Weights of a small transformer language model: 4657 steps.
Each number is 128 + 24 x the weight over its row's rms, rounded and kept within 0 to 255. Layers, rows and columns count from 0. The size above them is the row's rms in percent of the matrix's.

# layer 11 attention query, 160x160, rms 0.0811, rows 41-83, columns 0-159
size [103  97 100  89  83  90  96 101  94  95  99 102  84  82  92  95  93 104  92  94 119  98  89 107 110 106 107 110 100 108 104 113 108 109 109 113 102 106 109 101 115 109 118]
[[112 110 132 132 134 106 110 144 151 119 169 106 128 115 146 108 113  94 164 120 142 103 131 117 137  82 134 133 114 132 118 109 197 111 148 145 149 142 153 114  96 129 110 129 129 111 151 150 106 124  98  91 167 106 149 129 108 171 137 143  81  73 116 116 158 149 117 167 171 123 126 110 138 127 126 117 144 153 161 112 121 160 156 100 110 146 158 135 187 148 192 116 107 133 139 120 131 102 130  95  98 119 165 118 123 141 125 136 123 156 165 168 111 158 112 110 115 113 183 119 103 133 165 150  92 118 115 111 131 121 138 149 113  75 142  85 145 138 141 102 120 152  99 127 132 151 100 140 140 132 113 132 143 125  70  75  94 117 120 152]
 [134 109 114 127 114 119  74 105 108 151 155  88 161 125 143 139 126 113 106  93 166 127 114 122 125 128  67 162 132 179 119 123 135 124 131 109 166 137 120 128  80 117 136 131  96 129 158 146 107 115  97 116  94 127 123 132 139 152 149 143 162 129 132 143 173 127 131  91  97 150 140 195 155 155 127  84 144  97 108 158  84  91 117 106 100 126 146 114 132 114 140 119 142 142 102 175 124 117 163 105 146 130 178 111 131  93 145 128 139 154 102 124 127 129 128 105 130 118 119  99 169 161 168 150 151  92 131 150 104 143 172 156 122 145 127 130  65 181 111 142 100 135 105 145 120 141 118 116 141 164 143  96 151 117 158 145 143 126 138 140]
 [ 95 101 133 112 102 133 124 133 125 125 115 100  99 185  79 100 164 131 161  95  78 114 179 116 121  99 146 121 146 121 134 132 120 115 149 102 139 125 107 124 117 133  78 141 136 142 123 162 135  94 141 104 129 132 152  99 133 157  89  80 121 151 113 111 129  92  91 153 135  90  77 191 124 126 118 165 118 140 106  93 134 128 177 139 144 128 103 138 114 115 147 114 131 104 175 138 124 133 148 115 129  85  67 143 148 130 139 164 137 126 133 118 134 139  86 110 133 146 128 134  91 124 157 164 147 108 130 125 140 167 155  90  98 141 135 128 171 113 149 128 136 129 132 144 138 135 123 131 161  86 119 118  93 114  88  86 123 168 141 116]
 [155 133 127 132 186 157 153 139 139  99 139 135 132 160 136 144 125 137 115 103 170  97 130 147 124 159  99 170 144 157 105 168 124 105 133 119 102 131  98 126 152 183 125 138 108 109 134 113 122 160 132 152 119 135 164  99 178 152 147 130 122 134 131 140 119 124 131 111  91 135 140 141 131 125 136  85 119 142  90  72  89 103 144 148 122 106 111 122 123  96 128 140  87 113  90 112 131 141 141 100 128 155 137 128  94 136 129 125 177 150 128 150 118  94 156 123 166 175 123 119 116 130 118 112 124 187 139 105 119 104 127 142 120 205 124 125 104 179  94 159 111 135 111 141 128 122 166 157 137  80 102  99 138 182 170 133 126 128 138 122]
 [127 123 137 134 181 113 118 133 110 131 138 175 126 179 140  83  78 129 100 166 129 107 159 134 134 127 102 112  85 125 167 105 134 124 117 142 130 111 159 118 182 147 150 143 111 107 116 105 105 149  96 133 150  75 148 140 120 121 139 131  66 119 109 133 109 131 106 143 137 122 162 118 149 105 136  92 145 122 153 140 124 140 118 103 104 174 133 131 165 128 113 125  75 161 110 129 123 102  97 142 157 112 146 153 155 139 102  80 158 133 136 139 102 145 127 145 125 154 171 123 125 102 104 146 109 141 114 138 123 181  98 129 113  90 161 101 163  84 143  78 111 162 126 135 121  96 167 139 126 113 107 163 125 115 125  88 122 140  97 139]
 [126 104 138 161 158 127 116 110 144 156 149 124 139 120 106 151 138 119 112 125 170 142 135 193 155 116 137 165 109 122 115 141 168 103 145 176 142 149 117 140 111  87 141 136  86 113  90 140 141 129 139  88 133 143 171 107 127 134 146 148 126  88 162 130 117  83 145 148 142 158 154  90 143 108 116 133 186  97 114 135 117 120 128 136 121 104  89 162 115 166 114 127 108 122 128  85 126 153 126 131  94 141 150 124 118 159 143  67 134 119 149 172  98 143 147 121 163 129 106 116 177 114 112 110 126 119 104 123 122 173 107 101 106 100 139 142 101 128 161  93 183 127 143 132  95 136 132 167 123 128 150 117 163 106 103 124 156 102  88 161]
 [177 139 144 114 101 139 188 148 152  91 109 133 123 148 131 131 145 151 139 162 132 155 148  91 136 200 158 123 148 135 136 146  92 129 103  91  91 117 130 155 135 148 193 102 147 143 118 121 149 110 100 135 163  78 129 140 100 137 138 122 147 140 116 115 101 139 120  95 133 135 141  99 128  91 132 143  82  88  94 123 162 140 138 149 119 160 154 158 112 120 100 120 145 146 105 147 129  98 144 159 119 132 102 132 120 139 120 164 146 114 119 111 132  89 153 167  87 115  80 108 132 115 124  77 122 119 150  94 156 115 120 144 140 153 100 109 151 106 155 135 128 137 142 121 149  84 136 144 129 193 130 100 109 132 145 130 150 159 159 122]
 [148 116 164 107  83  94 120 120 124 145 133 104 156 111 171 125 141 123 149 144 155  63 147 156 137 132 137 129  99 182 124 112 158 146 118 154 102 129 135  99 109 118 128 136 125 108  85 168 103 136 134 103 133 168  48 132 128 108 127 159 106 107 106 184 189 143 156 111 159 145 166 142  96 111 145 124 106 107 126 150 133 103 134 120 127 126 113 141 118 124 154 101 152 116 145 122 140 132 173 106 111 103 127 118 140 146 134 102 142 149 136 127 100 134 128 131 111 109  68 148 107 123 141  94 165 157 124  96  82 114 154 111 146 143 140 108  96 126 149 143 102 108 134 113 144 133 109 168  99 178 123 120 157  88 103 105 108 139 107 137]
 [130 114 148 105 158 131 138 141 134 167 126 148 161 119 112 109 127 126 154 145 114 130 112 162 101 163 168 120  83 139 127 136 150 107 138 164  94 117 140 160 135 162 183 136 116 114 140 151 138 121 122 126 138 114 159 154 128 155  90  96  90 170 150 147 127 120 147 121 124 140  58 117 116 153 147 121  98 145 125 116 167  91 119 112 175 103  83 137 110  85 127 120 160  98 127 142 133 109 124 152 126  85 140 161 149 110 141 136 137 116 124 100 107  96 114 130 137 128 133 168 159  67 136 114 103 130 153 120  90 100 149 106 152 146 102 141 181  51 126 121 100 141 155 125 144 123 119 153 110  95 114 112 144 147 120 147 129 136 178 141]
 [145 174 138 113 146 144 126 118 126 157 101 166  99 118  95 111 151 111  95 117 112 143 144 146 144 109  99  99 115 115 158 137 104  97 130 151 114 153 126 120 117 135 131 133 185 133 120 136 174 146 157 126 117  81 111 153 105 134  93 155 136 156 172 100  77 109  85 107 114 130 124 128 102 117 141 135 143 105 125 142 144 181 146 130 107 101 137 155 136  92 110 143 125 128 102 121 160  87  96 146 102 118 123 127 119 102  76 112  86 142 135 128 194 154  83 147 124 129 145  84 147 108 145 139  96 135  91 120 184 142 106 126 151 113 118 132 157 106 156 121 123  69 146 151 126 120 112 116 144 105  97 135 149 129 122 185 113 117 129 152]
 [172 123 139 122 144 146 176 129 172 128 137 139 143 119 110 164 149 117 134 148 147 166 106  91  92 139 175 123 103 104 123 114 103  90 144 132 115 166 149 131 144 137 145 169 120 122 107 106 133 107 135 119 127 153  80 108 163 143 134 162 106 163 148 123 100 144 141 160 192  98 122 132 158 163 126 144 115 111 151 118 172 143 133 155 143 111 135 163 114 109 112 141 143 105 127 154 117 125 161 120 161 137 140 130 158 115 190 145  98 135 116 136 142 105 155 134 121 110 108 141  99 116 124 109  85 142 112  98 133 125  64  79 119 142  83 167 156  75 147 147 136 116 158 144 139 108 109 122  74  99 145 149 132 115 151 148 126 139 146 121]
 [106 125 137 135 178 142 110 144  67 142 117 161 112 156  80  80 153 145  95 127 133 101 112 124 167 146 125  76 167  82 145 137  95 130 123 135 115 119 122 119 138 117 116  98 146 114 126 131 121 149 147 137 124 138 106  98 142 157 167 160  77 119 145 126  94 136 121 153 137 107 114  81 156 122 129  99 106  94 114 135 106 122 107 147 111 112 106 137 141 137  52 116 127 154 172  65 145 146 110 119 135 121 140 145 107 138 151 139 155 102 166 115 128 128 143 112 165 140 149  93 128 151  92 129 109 116 172 146 140 121  96 125 138 141 107 115 160 147 132 130 152 111 142 157 136  71 172 132 119  88 138 108 100 125  96 137  97 133 111 115]
 [124 172 148 111 113 114 151 123 132 138 125 158 118 125 110 131 138 101 145 126 128 126 124 102 102 116 121 115 168 149 163 148 139 133 141 121 198  88 166 119 131 106 102 126 144 156 174 173 123 127 107 146 131 137 135 133 127 118  98  90 157 130 145 165 126 141 101 134 130 145 138 156 142 114 108 145 149 143 100  63 125 132 114 111 156 106 170 154 133  87 118 139 139 169 170 152 174 126 129  80 136 116 124 139 117 114 111 173  76 159 112 146 136 153 137  90 122 102 115 138 140 123 135 138 167 100 165 126 158 169 102 132  87 144 169 180 107 157 134 140 151 111 144 162  92  98 123 150 126 152 119 115 141 101  90 118 169 145 140 104]
 [173 149  70 162 161 121 147 165 151 149 155 161 146 115  80 108 159 156 149 122 149  92 158 133 112 140 131 133  81  97  94 138  99  88 162 129 146 143 141 133 127 181 127 132  84 154 116  91 100 132 135 162 154  90 148 130 147 175 115 158 147 116 155 110  98 151 107 117 131 124 100  84 162 121 171 127 112 157 131 133 121 101 128 118 167 147 154 116 147 131 102 140 108 125 152 106 100 127 111 110 104 116 139 123 147 118 119 118  98 121 119 157 153 133 116 122 153 134 104 134 110 159 150 164 152 189 104  97 143 153  94 100  97 132 113 133 147 117 102 124 137  95 134 111 162 117 121 102 114  82 132 125 111 102 113 129  99 122 109  95]
 [ 95 132 161 123 123 128 116 118 151 128 152 114 121 155 103 124 111  95 112 119 133 123  58 155 152 114 134 130 102  70 126 121 108 142 135 155 124  99 152 127 131 117 113 159 141 150 128 117 124 123 148 100 110 139  89 108 105  99 160 130 105 108 116 179  92 116  98 158 137 171 142 106 141  78 130 115 147 114 118 163 164 153 130  77 122 142 104 154 115 103  82 135 123 115  93 151 156 137 129  78 109 121 142 136 120 119 169 115 107 109 170 140 112 149  91 153 112 112 155 149 142 131 152 107 123 167 137  81 151  94 114  89 121 135 122 148 147 105 113 102 107 110 134  92 147 168  88 115 104 104 123 124 111  57 104 146 135 150  98 130]
 [134 131 119 104 160 153 149 129 149  97 155 147 129 169 155 114 120 174  94 138 146 156 151 117 126 177 155 118  98 123 160 141  89 115 168 169  95 105 128 138 138 146 134 114 168 151  96  76 149 126 151  99 115 151 125 116 118 110 120 115 122 136 135 131 132 110 135  93 144 130 115  75  76 126 162 141 107 106  95 112 166  97 121 134 184 143  92 147  87  91 102 111 123 127 122 148 123 131 119 127 109 112 122 101 107 112 119 100 142 109 138 115 124 135 153 111 138 121  90 125 104 129 107 124 111  91 164  81 156 126  72 101 175 118 147 131 123 136 104 134 110 138 170 118 102  92  92 101  99 140 156 143 145 119 125 145 150 179 130 164]
 [151 142  95 137 174 138 149 127 124 136  93 150  92 124 111 146 122  78 106 119 138 137 145 109 127 187 129 100 155  93 132  84 111 137 135 129 164 152 147 130 133 127 137 114 151 151 147 149 169 105 157 129 102  97 111 179 106 114 127 123 143 125 125 103  65 148 139 125 143 107 120 105 102 127 131 150 123 121 102 143 146 138 110 150  89 132 172 121 119 176 141 163 143 116  92 122  75 141 115 113 113 107 129 111 131 127 159 184 140 120 144 110 164  98 146 102 154 137  87 124 142 154 142  96 100 163 139 148 159 139 193 128 159 123  99 105 139 100  97 151 133 124 137 122 145 107 124  70 118 136  96 111 118 111 176 136 111 100 133 103]
 [136 164 109 112  94 153 127 130 142 133  84 131 140 133 137 143 103 134 126 161  87 130  84  97 129 147 158 103 147 107 125 138  99 133 103 116 135 132 106 153 152 149 111  78 144 141 144 111 143 104 111 154 137 131 132 135  73 162  88  98 144 135  70 109 120 161 122 122 164 109 126 119 133 120 155  95 111 131 127  96 113 128 104 183 134 120 113 128 118  58 137 107 116 101 117 159 148  92 149 135 143 164 104 123 137 126 149 169 132 153  94  75 145  65 147 153 159 130 122 119 151 129 111  92 114 120 142 132 135 124  51 139 103 113 110 125 147 115 135 143 126 159 116 142 133  96 132 133 170  90 121 135 118 129 156 131 169 166 106 114]
 [152 123 149 121 154 139  88 146 119 131 103  93 152 115 131 155 154 134 130 141 105 116 169 132 109 135 136 146 104  97  97 171  80 125 106 119 100 117 112 163 150 125 114 103 146 129 158 119 124 106 113 148 121 131  90 106 115  90  83 158 152 136 147  84  92 103 101 102 118 125 118 168 101 130 139 140  99 115 135 130 135  77 101 127 196 139 121 142  76  93 127 114 118 134 104 135 102  53 130 141 117 135 130 126 112  88 148 130 120  88 132  77 149 140 102 128 131 114 136 118 100 172 111 151 139 152 133  87 132  95 137 168 119 130 115 143  73 105 123 135 130 119 142 176  99 102 120 133 110 113 137 153 112 133 139 101 151  83 110 105]
 [129 153 138  88 155 110 149 136 121 107 110 143 129 123 135 133  92 129  85 132  59 113 135 141 141 152 153 149 143 133 133 144 149 131 130 142 116 143 116 155 161 141 141 135 127 133 106 125 135 146 126  97 112 118 122  71 120 144 150 150  91 125 102 138  77 147 132 163 120 126 124 105 142 109 110 141 106 111 110 152 154 101 152 156 134 122  44 102 184 129  95 188 145 117 146 125 110  90 175 159 126 132 166 122 105 130 140 124 125 141 143 116 135 113 143 139 146 122 117 111 107 147  91 176 119 161 153 155 144 148 105 103 141 146 136 161 165  94 142 160 132 131 159 136  98 139 115 159 128  99 126 181  76 125 156 140 128  91 133 173]
 [134  88 104 115 145 100 120 157 140 149 125 164 131 116  91 124 145  82 131 161 128 123 142 119 140 108 147 131 140 143 164  84 151 147 103 132 141 132 130 137 146 123 142  89 128 123 114 148 136 109 147 131 141 142 125 126 130 147 104 145 106 198 136 153  79 133  92 120 133 125 104  91 107 125 159 137  73  97 137 114 145 148 157 153 103  95 149 172 135 163 148 136 128 123 129 125 105 147 103 131  93 104 104 145 182 175 105 126 121  60 164 114 105 132  84 138 120 132  97 166 164 123  96 152 122 143  94 116 129 116 163  92 120 123 121 121 165  91 171 137 112 112 152 144 115 133 121 104 117 145 126  82 113 135 116 122 125  68 169 118]
 [160 124  91 116 113 123 136 151 183 142 135  89 171 146 139 131  94 140 121 151 139 103 111 115 126 139 120 153 131 147 145 121 122 154 139 146  90  97 123 152 105 168 136 176 163 133 142 107 132 168 111 135 143 145 139 148  89  82  94 148 124 135  79 128 117 116 147 195 100 116 151 131 102 120 103 138 114 180 158 122 152 126 147 102 149 157 130  86  87 133 159 124 146 146  95 166 120 125 118 164 127 100 125 131 123  85 112 156 138 115 116 151 133 150 159 140 137 134  98 139 155 154 171 127 127 159 133 134 135 151 146 159 129 148 123 125 122 117  84 148  79 146 160 115 139 107 181 136 128 164 110 164 116 168 139  88 103 135 138 103]
 [109 116 157 143 165 140 141 136 126 104 125 171 126 135 102 113 108  95 142 160 100 138  89 119 112 127 135 114 119 113 102 129 112 119 120 134  92 138 135 156 153 155 117  84 133 146 108  98 144 164 109 132 118 164  90  90 129 130 150 150 149  93 122 141  94 171 147 176 176 126 128 108 130 110 147 154 154  89 165 154 120 137  88 139 156 121  68 111 157 151  78 137 111 165 164 119 112 102 146 118 116 116 144 114 111 103 158 108 110  90 161  82 141  93 144 137 141 151 107 124 113 110  88 126 116 162 149 130 147  78  80 105 154 115 117 105 160 108 119 101 152 139  98 118 103 142 134 104 131  91 125 125 145 119 103 163 152 125  89 114]
 [183 103 162 117 125 105 101 125 113 101 146 124 133 155 148 149  95 168 120 132 146 147 145 160 131 132 137 165 115 129 111 108 155 114 119 112 140 116 144 158 114 137 106 152 146 119 115 146 132 150  92 124 175 122  99 175 152 120 106  98 168 131 116 161 119 145 113  77 130 104  98 130 111 148 131 141 118  77 163 128 132 139 146  86 127  85  81 158 128 120 123 150  97  68 103 129 133 124 144 113 136 103 137 130 115 122 158 136  94 114 138 157 128 106  99 146 129 108  77 167 112 117 143 139 104 145 136 126 139 111 103 125  59 150  99 154 145 123 126 131  99 150 161  68 128 134 122 165  97 133 154 137 164 164  93  98 129 146  90 117]
 [137 153 121 128 195 146 153 160 125 146 152 129 137 126 142 115 151  67 124 128 115 131 166  71 127 172 123 147  87 131 134 149 132 137  99 145 163 137 134 173 165 148 139 133 123 170 123 148 133 163 147 125 105 111  97 119 130 108 146 137 175 166 130  95 147 168 152 134 140 109 168 140  94 157 110 121 157 127 117 113 151 115  91 130 109 125 109 156 137 144 107 166 133 147  99 145 124  98 134 101 145 119 156 124 136 128 149 123 114 136 120 158 111 173 147 135 150 104 112  83 127 127  94 123 151 151 152 155 131 146 142 113 114 134 133 172 141 191 194  95 150 112 135 117 143 141 178 101 131 131 153  86 147 134 133 153 114  99 147 121]
 [178 160 115 169 105 130 115 128 110 106 153 127 109 108 100  95 160 168 113 110 146 134 149 107 119 159 114 116 116 123  85 181 150 112 168 126 122 123 157 105 145 139 106 128 139 122 122  92 133 154 134 124 121 124 113 110 145 137 102 165 143 133 154 113 122 154 102 119 149 124 108 116 121  84 118  87 120 124 143 190 153 124 111 168 152 110 125 135 140 192  69 167 136 102 143 116 139 113  97 141 121 132 143 125 134 141 102  94 115 123 157 145 124 136 142 141 103 112 134 157 122 117 122 147 174 173 125 104 100  99  85 141 151 121 137 150 187 127 130 153 145 143  72 160 128 162 137 120 150 128 129 170 160 158 177 102 107 148 138 151]
 [ 93 122 114 138 109 160 100 137 140 115 146 130 146 113 126 108 184 110 144 100 139 111 113 161 108 130 122 137 101 162 109 175 113  72 159 102 103 142 193 180 120 129 137 150 146 106 179 210 165 136 185 114 127 100 148 151 140 147 166 116 123 134 174 125 155 122 138 122 175 114 121 160 127 138 107 145 153  86 129 130 144 201 128 134 147 130 118 117 134 106 142 148  84 125 133 160 123 141 107 125 127 152 132 133 111 167 131 124 144 143 103 113 130 109 117 112 152 106 137 140 105 173 153 128 118 134 136 138 141 128 177 129 141  88 139 120 130 101 147 133 144 114 121 164 134 136 134 117 118  97  94 139 126 147 105 114 141 170 139 113]
 [136 113 115 129 128 132 106 103 124 139 149 130 133 148 110 124 142 117 120 133 103 117 127 132  88 119 105 160 158 174 140 142 129 125 139 142 142 150 149 138 141 151 139 124 114 101 166 112 125 157  95 114  91 127 114 134 134  96 140 132 144 173 128 133 104 147 137 128 115 114 176 100 177 156 109 123 158 170 155 103 125 105 102 171 110 111 104 103 135 156 126 153 139 177 163 132 116 161 146 116 174 116 137  93 100 106 132 126 121 166 126 141 125 139 221 142 175 139 134 142 140 181 102 131 152 113 123 135 138 163  88 168 125 111 127 142 105 148  82 146 110 116 151 157 107  85 149 133 138 138 143 153 122 161 179 159 158 157 115 178]
 [136 165 126 108 121 142 105 119 142 117 182 104 168 149 114 144  51  93 147 160 158 107  92 109 146 119 130 102 123 167 132 161 149 144 152 143  94 148 150 139 136 138 135 101 147 197 130 107 134 118 137 122 138 117 102 147  98 138 129 114 130 101 103 111 124 126 109 107 147 115 142 113 103 155 121  99 102 127 114 121  76 163 109 153 116 146 118 151 131 169 120 114 121 144 132  87 145 114  93 139 138 103 120  95 113 157  59 107 166 106 126 112 118  97 132 147 135 136 111 134 146 124 124  76  78 164 145 124 152 154 143  91 131 133 103 145 182 146 117  99 126 143  87  77 122 142 135 119 124 126 104 136 144 113 115 115  96 135 106 165]
 [105 111 129 161 115 110 146 125 168  99 119 132 120 144 136 101 153 159 122 143 146 129 171 143 134 147 106 114 132  87  96 146  93 131 139  88 111 180 135 144 119 173 137 116 139 111 151 142 111 100 149 144  64 127 142 129 156 139 112 130 149 124 162 138  94 137 105 116 125 144 120 156 106 168 135 144 112 123 115 124  99 124 116 112 140 129 102 122 115 150  79 114 126 120  92 103 103 131 167 162 138 174  87  87 121 106  76 153 133 133  83 114 127  88 104 160 133 165  96 119 117 142 107  94 180 139 157 168  93 126 138 145 112 153  94 136 102 172 165 111 126 110 134  96 125 121 176 180 154 146 137 120 134 147 151 154 114 128 143 125]
 [104 122 100 118 109 125  88 121 125 117 107 108 112 136 118 110 156 166 150 124 138 114 108 130 134 121  60 146  90 147  85  96 117  91 101 117  88 126 140 143 118 134 146 102  87 167 113 171 114 144 131 170  87 128 137 128  99 105  86  93 170 120 128  74 141  88 155 121 154 179 144 123 127 121 128 139 123 113 152 142 120 107 130  91 148 114 125 113 106  97 110 147  95 156 139 166 147 115 122 127 109 107 144 115 115 128 104 130  93 153 148 147 113 128 102 152 136 144 123 191 148 155  65  84 165 140 126 127 111  97 163  97 139 127 121 136 112 133 130 123 111 136 111 115 137 152  94 135 148 117 138 115  65 110 116 101 141 109 169 119]
 [191 111  83 158 127 155 162 137 118 115 152 132 130 112 125 162 139 158 118 107 137 105 114 109 136 141 105 126 116 103 155 127 137 137 104 139 151 125 121 108 149 103 133 105 110 126 151 137 125 101 109 154 108 124  60  92 108 140 130 131 116 119 137 136 165 120 164 122 130 124  89 124 141 147 107  88  80 136 137 119  78 109 143 150 108 138 129  91 151 120 128 116 139 129 119 133  95 142 186 127 139  96 118 119 125 133  98 142 177 120  90 158 125  89 192 146 122 115 142 153 168 129 147 104 146 129 171 135 132 130 155 118 139 121 101 156 174 162 155 170 112 100  88 178 116 162 144 108 135 142 141 184 128 136 172 166 123 121 142 110]
 [147 144 119 119 122 125 110 129 142 119 139 110 118 155 101 125 150 102 137  97 110 127 118 146 122 145 118 139 106 123 135 148 130 128 123 135 114  84 179 124 115 157 115 147 161 113 118 157  89 121 151  93 156  39 144 134 108 134 109 109 101 113 154 148 131 124  99 118 106 120 155 124 114 144 103 140 106 135 123 101 130 122  96  76 105 121 127  98 132 109 183 105 133 125 127 111 104  79 149 125 142 149 100 131 101 155 120 123  78 112 163 101 117 151 121 122  99 173 159 135  75 103 170  90 132 119 116 151 160 115 116 144 145 128 111 117 129 133 192 143  92  92 121 149 153 101 117 168 142 132 145 121 105 127 186  96  92 122  78 154]
 [109 122 121  94 128  81 168 147 123 129 149 127 163 138 141 149 156  88 150 127 142 122 139 111 146 119 103 124 154 148 118 119 115 153 126 148 111  94 146 115 126 140  95 145 184 110 124 134 140 131 105 104 116 122 116 186 169 131 109 140 109 110 127 143 152 165 137 101 117 179 152 150 108 133 146 125 109 106 119 121 159 151 149 159  79 118 123 104 122 105 130 122 160 138 162 126  99 136 147 147  70 119 130 103 131 185 150 117 154 188 145 147  82  91 132 155 143 113 178 130 126 123 147 116 164 110 149 129 140 109 173 142 122 140 137 166 109 193 154 151 131 133  91 148 127 146 186 131 102 104 122 116 105  87 114 140 139 126 140 151]
 [ 79 127 132 132 115 174  77  97 108 182 134 170 129 122 110 141 107 156 121 146 126 125 117 113 147 111 144 103  98 116 114 117 128 136 106 109 183 113 157 139 156  83  54 164 126 134 101 128 131 137 130 130 152 167 119 146 126 159 112 139 133 156 112 139 154 113 125  49 136 137 110 142 155 141 123 135 108 145 127 107 115 123  99 117 116 109 152 142 130 144 107 111 119 148 178 179  98 110 119 122 107 144  97 142 120 163  81 100  81  90 108 147 122 125 109 126 141 138  92 112 185 114 124 149 118 128 138 158 135 157 169  91 114 142 114 152 140 128 123 122 116 104 164 121 128 117 171 143 146 108 139 177 113 120 147 159 123 121 115 130]
 [141 128 140 149 128 150 130 121 146 131 118 116 165 105 134 106 140 113  68  96 109 113 156 125 134 142 173 137 181 181 132 144 160 177 145 123  89 166 112 116 135 115 131 174 130 140 105 158 159 120 123 138 128 132 146 109  92 137 135 127 105 109 112 147  98 121 158 114  89 154 126 113 129 123  88 123  86  79 121 142 103 142 141 153  92 134 119 186 133 107 109  83 128 132  84 127 155 118 139  74 129 132 170 142  99 132 113 141 127 112 120 122 161 128 136 116 106 141 113 159 117 146 147  95 114 120 143 104 103 114 129 156 117 128 161 111 124 107  98 109 116 125 186  72 142 109 108 167 129 168 123 128 178 118 153  90 127  98  89 133]
 [ 92 128 102 133 181 127 163 107 117  98 172 114  78 108 154 109 129 121 130 150 130 119 113  87 139 110 110 137  56 128 162 100 108 115 122 133 117 107 117 145 142 124 124  66 145 152 136  76 119 132 114 141 124 147 127 124 149 119 177 146 103 152 124 127  98 122 148 118 132 109 122 124 149 123 172 109 142 107 148 115 166 149 112 127  64 109 119 117 145 116 152 143 129 150 138 141 165 109  84 137 116  98 125 143  97 137 110 118 129 143 129  97 141 110 102 152 118 132 165 108 148 137 103 125 116 104 122 127 171  86  84  71 146 157 104 119 128  75 149 133 143 157 132  94 110  97 105 121 165 138  99 140  75 147 115 137 123  90 114 145]
 [136  94 153 160 126 112 139 100 124 109 108 129 126 136 146 110 100 116 100  83 132 116 112 156 151 133  87 178 105 115 156 131 130  93 151 127 141 148 119 103 117 142  99 120 107 113 132 122 124 105 163 118  67 178  98  90 121 138 147 157 126  91 162 128 103 112 132 123 159 125 176 152 124 100  94 135 165  99 159 168  99 141 120 118 108 124 129 130 136 107  97 176  89  89 119 104  93 159 150  89 113 120 132 121 127 165 103  97 111 113 116 136 101 127 169 144 153 137 160 139 120 113 118  77 144  78  89 125 116 117  98  95 117 110 122 144  85 173 159  94 145 118 123 113 119 162 122 123 126 118 127 162 109 126 124 124 137  97  86 127]
 [184 150 128 119 152 168 146 122 164  83 106 135  97 100 167 152  79 151 117  97 128 121 113 131 157 127 113 127 140 147 106 117 161 116 134 135  98 186 142 154 134 157 152 126 161 158 139 111 122 121 132 110 135 117 136 167 146 148 120 111 131 103 122  86 129 131 172 137 184 144 151 131 105 126  75 117 135 136 153 144  93 106 148 149 120 131 142 129 148 141 183 142 105 114 111 149 140 128 139 126 126 135 160 104 105 173 168 152 142 130 180 137 103 171 168 146 140 104 127 133 127 110 131 110 123 145 124 141 139 161 184 116 145  98 119 139 118  97 141 159 104 141 127 144 156 163 155 137 148 144 157 127  94 159 178 172 144 161 123 140]
 [185  91 120 149 138 116 131 120 111 155 157 162 183 126 126 137 104 145 142 101 150 109 188  88 100 161  94 145 123 106 133 162 105 102  87 123 165 118 124 140 150 184 119 162 127 134 180  94 128 150 152 160 117 118 139 152 145 182 135 101 116 131 176 169 149 172 143  91 117 115 127 112 136  94 182 115 116 106 136 123 124 137 158 181 131 105 142 124 108 131 175 122 177 148 140  90 131 120 156 108 115 129 127 129 103 152 106 130 152 155 137  98 154 126 107 138 125 143 114 150 102 145 147 134 137 134 109 123 116 115 144  89 127 136 110 101 125 129 114 163 131 150 110 142 120 100 126 105 150 105 124  68 128 134 135 128 126 127 132 155]
 [137 124 120 130 113 116 136 124 177 168 131  86 154 121  88 138 120  99 142 132 132 135 148 152  76 120 123 141 128 171 127 122 151 120 145 131 141 150 121 107  81 141 115 109 115 145 123 156 152  95 122 145 113 142 116 126 131 124  68 121 103 129 128 119 121 126  97 120 145 129  85 136 101 109 118 106  87 154 166  86 144 102 129 147 155 132 146 133  96 129 144 102 182 125 102 117 141 108 172 156 101 117 121  80 134  92 113 148 113  82 104 111  83 180 103 119 101 119 113 131 119  87 133  92 130 119 148 110 107 136 158 156 130 114 113 133 172  72 117 119  89 122 151 124 156  86 101 133 128 169 153 117 172 121  90 145 121 138 160 172]
 [124 110 133 140 140 148  83 123 138 172 139 146 145 122 123 153 134  97 148 149  73 136 114 105 170 126  88 158 111 118 150 108 115 127 163 130  52 166 114 112 156 114  94 107 139 149 145  89 139 147 169 134 131 124 103 119 107 103 115 162 123 120 110 104  98 125 129 159 110 119  88 120 133 123  87 116 158  98 128 156 137 147 109 101  96 129 139 117 112 119 115 129 112  83 129 105 146 147 146 161 108 125 141 140  79 161 136  85 104  92 155 125 108 124  80 159 105 109 134 131 134 141 109 128 112 100 137 138 153 126 111 101 118 137 216 124 149  88 155 105 138 126  89  99  89 157 104 156 128 130 119 145 129 103 130 152 133 118 131 163]
 [115 123 131 136 116 101 129 185 135  97 110 101 105 112 119 148  91 129 100 150 134 115 142 105 127 121 184 111 120 143 139 172 120 100 129 138  73 104 188 164 122 114 141 104  80 151 105 137 174 126 124 157 105 105 126 125  84 128 119 160 126 132 110 134 133  88 131  78 136 124 131 149  90 167 135 154 114 132 161 157 168 164 128 173 125 150 127 147  93 125 154 133 162  84 108 186 108 165 123 116 158 125 133 111 139 141 133 102 100 132  91 135  96 114  90 113 141 111 113 120 125 166 174 138 119 175 130 107 138 135 106 120 153 115 104 135 118 117 151 108 136 184 153 128 134 138 124 119 111  98 151 136 122 110 121 120 131  83 107 146]]